Each number is 128 + 32 x the weight over its row's rms, rounded and kept within 0 to 255. Layers, rows and columns count from 0. Numbers have three digits each. The size before them is the row's rms in percent of the matrix's.

# up: layer 6 MLP up, 1280x320, rms 0.0618, rows 694-740, columns 128-191
# down: layer 6 MLP down (transposed), 1280x320, rms 0.0513, rows 694-739, columns 128-191
up694 094:135088087153127108099168100148078184090180107066140093089138113196174185092146111126120137129168136091117052173151126142219125091145089063117093117120160155213122177135149112185101173114116108
down694 095:071160181162116142132123175126154125116137140126147108111091090164185075158135104157106119121117131143159152092105090149179165106123085153118111171112110153155133114172129132138065138171173125
up695 098:134127172101126153085114111183215148101107119138190110156084119151136139111126133133165119097111137149103141147144153184142100117115055166147105082124179083082115122163109123124116158217151089
down695 095:129164141124142138099147130112091136118107152121120084163157140138064133139124157120125194190105090102113087113163161123085125099136153113119135237115109115071146157087130131106151129126112175
up696 100:144132140140174167115135144096128113191129154104129146055155149135138048102161112117166151156132112141166156155159126147157190109175122116125185101146108204042170153144109165116178204152146123
down696 104:110155079136151104092155174181104104173055120111150172093066159179138059137093123132083117091093109088206132136191109103121140122136131120132160185176123131134156125159163102113159099158173152
up697 098:120169089092074121167131122133123152158096107151137135130140121076113117185080070106116116127174110091116075152135108081097128179080138165169129101114155082086116082170166125057088128111128138
down697 099:115172099126108155188205126147127149073090153110111111118151127146158087081165085154143108126121144203111161189104126096209132170154169088135098129141139129096085170121153096164171191134153071
up698 091:096171070158117091075160070127163136174172114139127135070223123180151111154107185156137056129166092146176133119060121092115109181143112093186185113126145180151117151134120147180122142112111051
down698 097:139084118128116167135078138202112074113084104179116107137115098146146154153107144120072142117119122104139098069173123221110134084121124177106106053097111077179096077117108112143083145149109130
up699 096:135151115158185112152151185110097159122132069129149226123205172119102110072162136152102150123142104084105093127119133220076154075131089081106098122160107166139146146174127135160140158152115133
down699 095:103190125095136116120110116117120064176132143138102148129121124132086158182060138131093102084098108117121175128095160101190112118161108114139123204154083144144159122129109179177043143137094126
up700 106:107127096111171098146158078098112161183120183155105127139135087166151162114146119140172098121129129143136155134098159206159161161102112195099097101062155175144115084064093142172194164094164128
down700 103:118179100148102092126124110118123163154088145224079167090108153119093150161137089174103116135139099134154119226156116186136114130070074141107133172098083169093097108109163125108060104138158115
up701 099:152127131110161059129143075112181140104104154193108111118193104124149142138122165069148129105164126106144103142148142114120082121149153114136126099128127112133064095142100119099147160135135168
down701 104:133127129119098092107165157169151188141132079159124158126112113088143097119118161072145119169140171166142147066113130054102124093110099178138133111083136160123156106176189151119169143133175119
up702 099:146149098103136126070122165120072124153082133216120133110173169165148124174127088127091170133119173115071110137182155166131169145142107155118124109107109103164158151148141076113108145134100119
down702 098:103076100056111105123106100163077114181163085115159170098124118159104121111116100183145079131089179117100124199094122119144155136100132110161156120153085141156134107118119097135048112126118089
up703 101:142103123130160140180154178078108116145164148100135180126152164100098134176064095126123113096094126113095129172144081129164137148088160175109146129125116172143091108122160110117125160146092090
down703 096:080106074107054100147174163159115114130080131138192154125078102112131145145120104116112091173114139134085106101119155087134112198132160146122106246082129076109128149169132122142120130096146179
up704 089:067103178115114094116146161125104162126120164126217211088133139099106144073145156112107097162179074114123094154196138157140089141170116093065085161098149113095173141151108150098129177081153133
down704 094:178122133124125171157125133112152135116126170172144128089135140166126122115107151156085175110102114128068136103103139135084156123132140127142114255130083138153107099130112129172152156165074125
up705 096:111083117092144112136124104118097123083116115144084103202127061090150149119128132142115145093168172084169135162108173121111148107112116093115138064061161151122179109122140118094138132136136129
down705 097:124112164094139144182116143140102102138110080077092167172136084133109098105033146147180167111148116124092114126124158077101181095128128203077113142138132075145124118134110111089117150139115122
up706 093:155089025099146101180110136110114118170120106113152137102126074140139157071124156121091183069149116129140171107159163186136143157197095112068134139128131124106128112092146147141133165183047163
down706 090:119128174134116095159123159137113180145123138113111115131069186123137084177177091077172099178129169120178139146188153109147089052054176127105115141124125097114120101153134090116140121107171140
up707 105:146137086117131137119087181115152185159153120160150080166160152102163143097099170137187130145070076143115153127125118138164088167127095112086125097183132104134117119052112065140114112118117091
down707 105:119097155145117095131157186197116142080160138079136080096121149187151133144161181136179101162099152100095170134122102152143165093139107121133148123220170114128100134134137131162087092134175154
up708 085:176155130112142125137121172104099135186166117055120076094167143080138112127126130084142167112115077062117075121175119124093180150170130081122134163123100127096118124146155107140124163104093156
down708 089:174099194101111106142133113156166174151120097106092121098146165096178079087114122126114081151130160169181085107093155104055152169127129089164123254088157133148098117132114135157094149125109086
up709 095:174173097082152104070123120141172147093095130178186158120121081167115141116119147166127158133150133117091065125124195156076148099120127153156090108083117100142051164107132061132118126123091079
down709 098:124086137098161079115166222219100115142135070126121118122149128161137195134115152112143106149093143126115169071166159139107088117143148122089168137171129118092153145104175165140150102107162121
up710 107:193127099102189181148143049127097137051157163177084105148125167149152119177185101113159131117132074093115131129164119152124148137136112070128035115120220156115133127132083142077109114108149160
down710 112:138181119143099193123091134116130114160119105145120114128190133166104122141156191085137038174119081152107140118137111105129172107159139115167096052111148087150140126182088106104110109178052106
up711 108:136114032147158172129124117177139107125120119082140143163172134085126191167151102152219149127102168104055123104114091120118121109109140161064072115142165128085115114109088114134107134134120094
down711 107:128120166181173162114147079139168099201132113099056114164173123114104114111133068178149127091172045137130209090127110042076086080088118185180131132166108118132089114148202134154081143113098121
up712 097:138146079144155177152080180162141220119161210102127155174157100107134123074143126122149107094146105053100161138139134186155140118093092093071111107089112115127105204154134167108208144113197057
down712 101:145222104100180159084130096149073069172140088142088125110145122195084151163133073133197125117161114129108112083126095174125103148142156125158188104136074108132152137088116097167109116159136103
up713 114:119137102089105125170122165171157156151149156118133087150129081158157078137075129153107140120164072113119106164119123163127160113145161170134137143141128148100134161114059110120146179097198205
down713 105:145116106172197121135125102134148146118084108088134102158180090092115113135166104148158155129174167162084078144101154162102067048078044155172119130121137115185134126119148135059181124143129111
up714 096:104104138139163141078145111134136086155202165080161143118156169112132090080136084091074185136139084156158106162156118120100093127097127121167171100135128161131094172093104102115150126161163046
down714 098:122104061149101062128097092183087100104099158135116170140154124103159158183101151123155126114142121132146136111108076116093095155129139125163077068062079108108129159121162104120102142190110125
up715 100:098142150140132102100133092123072136106126141178192113058136192146094120083110125154100139068139154144185118112182094146167151146163111038070189098127195100220081133105083104191134143136196173
down715 091:113174141145145160195151164183114097106118159087128139160098132159092133141073094105106120164161106116025114129119116165133142187128125082180076211159107151129159102075138124134140122102090157
up716 111:119132072136139039157122150115230192074144152165135174206190122117158149178124149113118105172139154088102131093111141113195116172084134201114135086151144090140116100107090109165080127137155160
down716 104:125182150120125083200185087158101155098128143085130048085190136177070096165152130073147089161097084121154080139096106100092140155107140069099151195174137162192093182138141117153149096126155141
up717 093:095143082131185153119164167183112135177168125124141105139095134130082104174172101122076149078097204054077072162160128120080079112122144130105166092128138147116155150086108143114100101192168160
down717 097:187142129141130075135088219169229146108137139197096137097168065105165182101152122114140148144134132119093123129093156152145130126162168128146082174186120134120116115141132139142143184125113077
up718 104:151137102134120133084081123189178145098056139156152132155180078121147159109132126157105173105136143120124062124109094115161108088139152122031126088155126089142093132142133083165093160140124157
down718 098:135114133131090171088114166151111129089080094100054180082163108197155156144151180137139162118141105094128120140165144137144137099166107109163107145177144091109120143128197158137142075094117135
up719 100:123142142130148142121178088100153168086157150139131076165173126109145186028061137137162156159198167146123144154162158091121095151086081199110133109141126152122124127098130120075115151139059125
down719 106:161152141148132112162106135133135143173097144101121202124083111082130095116086140118109158159121098105170127154089141122154108134152144172156111046108097081116166086141173128150111171107175077
up720 111:152186086183130136132215137065142100130124132178086090120116176117110088098179150165138097136143134103149169159114170134165139152111120124190089117100090181070145163124154161157082142133167163
down720 112:084187118130169140104124138092129119116160065165143129142129130131110146122112117131093106074096107149199133093107107120119128158136161085111124035109122138118184152154168161142073202184130112
up721 096:141161157125111146156119075078119156101124087138135129139110170170170172095130127113131177191157110151143144117145148111198185132157130070046120151074134144081165139109119135150168140198142166
down721 099:102155076126110133123055118132120141143114091054104106173165091188094127073124090139135097126131167147168158089097122165138106148172163144147095116149109143135170103092129101158089086120098126
up722 094:158182108124129162094157097087067169141138109137083131106112194132190153107120146131149129100150134132190084090167116090102160125117149130138106114131124103172105140153147125128086095121106112
down722 099:081154119108076109129120049123091069057153170131118070151142105124160092123185122080182174117148123147129156135142111130147149146134120163091150144160185102082176129112089115131125118110111110
up723 098:151101114117080114128092106234110120156138154112149102134126152106170103135135162128146158119108119138177110135131167124158096050119104061069106128123145152097097156150110114196141131139099157
down723 095:136114122098179094139229118089134138135120114086128187181083092111167105128130093107125090097105116181142170184183131125161188126136094118129146186104154193132132103125149147109092109021196143
up724 094:155107067141144156214079146103103178118149137123149102135084137126172150062166114170158146183112054064080086119188158190134143063121166098132132140103161120108100206119082163165153132065126166
down724 095:159086141102147084167134136126123125115107096163120113154144111166105052125148114131117109124115097172127154127104080116101156178169155137094136255151124118127118118148115084092135128136130149
up725 102:127116140160122125181142206126126144091162124097128110100141133105177103127136172206121112135218114125063084106061140152107105119126074078119136091129124131110167123119129162157130171087203139
down725 098:134132089227126133115153139087149109126188148094128146132131143144138140135099103126074165108075130078069173100084148123168144120150108068078150255185127136160103115129119130165134143171100169
up726 093:160151099160129109114150122105144110158149173170130124148134155090189125089093186151160122228170085135117128162105189115105134107118113109171124073129122121087141137089144117116155122129120103
down726 094:111091145125112149100163107126136198139143112100140116053146156135108122134112097154182167133103160143170157202145148110137132113153173149089086153169080152107108140167123131118116086124132097
up727 096:126083162093087141145163107084151188125070124138204131088143120130177097166125100114162160148095112143107148182143201104160163140175142108076162114081187127135076129117125117170137118137178139
down727 098:123135132165138124098083133139140096075054100119115165202138138133090097163123188141126180155113102114080181098165157103114156113116099091147131223114094168122105124118098120056182119219128128
up728 103:136100107158150194117152118122146179103110101161129168122125164116110120154137085123150188155169125082098062090082122139128118153111135121069104082118115175161124179094108127145155119128115106
down728 100:177121118149115119057127135093140146129098079116115152097164167132149113141159118117154099104158135128185095102104141185074139183153166101112083107093133106123145137075149172152150101090129092
up729 100:165118157108138152131136115110105148131172109144116108122180147161094130151088092084092078077200095124054088127138100132163099125158126167115154117106143136144103133171097116108140106066158116
down729 102:117127115130132112097153149119110136122135091105164176170157098133146120126096096127077094130133098132103147108126092105140098056136115143144098096155187154168173154117103102103128144137192122
up730 099:132137072119087176087136179158059145169109107148105112189120155111157080120128062163122119061075071079127144156134133121090131097088124087158158106103151123144159182126140092114089113119078140
down730 106:123101176123197192104111125124089137078165175159133140102168129198156134104129123179154092063155146115100141144142160153052112156182120106113112092134134099143101095181104152106114104107137077
up731 105:148140185122207120159121109133204135184153164096175129128139102175182137122058141136127171094161096162195137144169126153121175144100119102125126131136168163090165162109131140076152151101092071
down731 098:159142159127157072126122175125132159182110129122140092118115105116135137177168106122091115150221166147087135140100153106125034084137086133147110185145158120126066136059121142116129075058106145
up732 098:117129149171158152197169134045139143170100130173137113076103114133170128112094144194147167128094115108111089102102153143092116161145125180183089130088158126121116176101066117141097125166106079
down732 104:042089143145127145120102127136116130147055121085125157144113153127065109129083108153160046145092162132062151117159118073132134086120134149132129105179151037166119174177144152140216133135148085
up733 101:102098150157158148172095146132199144140191151117129109151136176059175188124130111112118170114139096138126152108205133108127113122097155060140114100127148100126130126097072148079159148159142100
down733 100:125069134079122091112154148087081167093179096062104129132115123129129123174120187168119130170124043119179149121192142104147121099113133143123110174114117100078148107141125128079161130143151148
up734 096:135102074096166134143139151166077099119193174154121027121101112137153130121079163169126139123130097165083132083102112108161112130130135152122151074103123154095111138114152142137139111149141158
down734 099:097118095126175123097156113126132041142132105153142159120110128190119084164102130131122093069115105169155177131112096114104115165140072138164138099095163116177091089114132162155108122126155078
up735 095:140166060155134074052160210127111104163120162122146162104133150159085192108141161126116114079126099133150079155150146170091108120162130130101120108159180126128137148141153077098107130061141082
down735 096:120134117087126139175107163139133087091100089124121107194154152148103075123062102189139156165133108069096114107065099150170168096146100134213131099107090151153133113115105155112136140179087085
up736 103:158102158087143161122176098180120155119149203147131107101191148159133142058114119078109153173148106141088146113174223143130188149123126092089120094127135132087125079104115107091110106104106092
down736 099:126090103154148114058094117098154160105098057114145134111128182124090123133136143125124045131117132147125192131133098128134184130082099203141106133133127160208111121120106173081144077122139111
up737 101:157154083113126149097107134167117134140175110072168148134220158164135176188121106156177112166096097177104092075145119114164195109152117153173160156047130148119085176125150120124145177126171176
down737 098:141134127151150171141114162097122087164102111124147141207148100143096114100135086133125135112163120119122170104094129137134054098114127131168091191117077106113068113101111086176113147196100078
up738 102:152140111197159111116110163106118119089120103136162118138110124106173154149112206119142111159243118112073094088071140207134073067130154128178095112159167156123066160072133106159114169111087163
down738 097:123132118105183151148120109117118135131157197156106175154117131103101107136161128144097051124145096108093161114175165125117143121113130174137160203160097096113113121185147124116125168130111086
up739 098:068107121109168091169184158103160118165121073098138114104118131134125127186078117167132119095199120140149116122159134163148181097120093119084132105097133147133140099148128151124150151042181151
down739 100:144123149123122167111148115126093105099188158156159094066143181115150157135155145072071107074116137068159138117134081189137119131154142076150103142100133158174125113109094136179111110188129126
up740 093:161115118122169152138119110133145141106117078147088130119149125156126116153116078173190159151133161061158123148181137151104106130165116074130174102100110117085140135116112144151172161137142133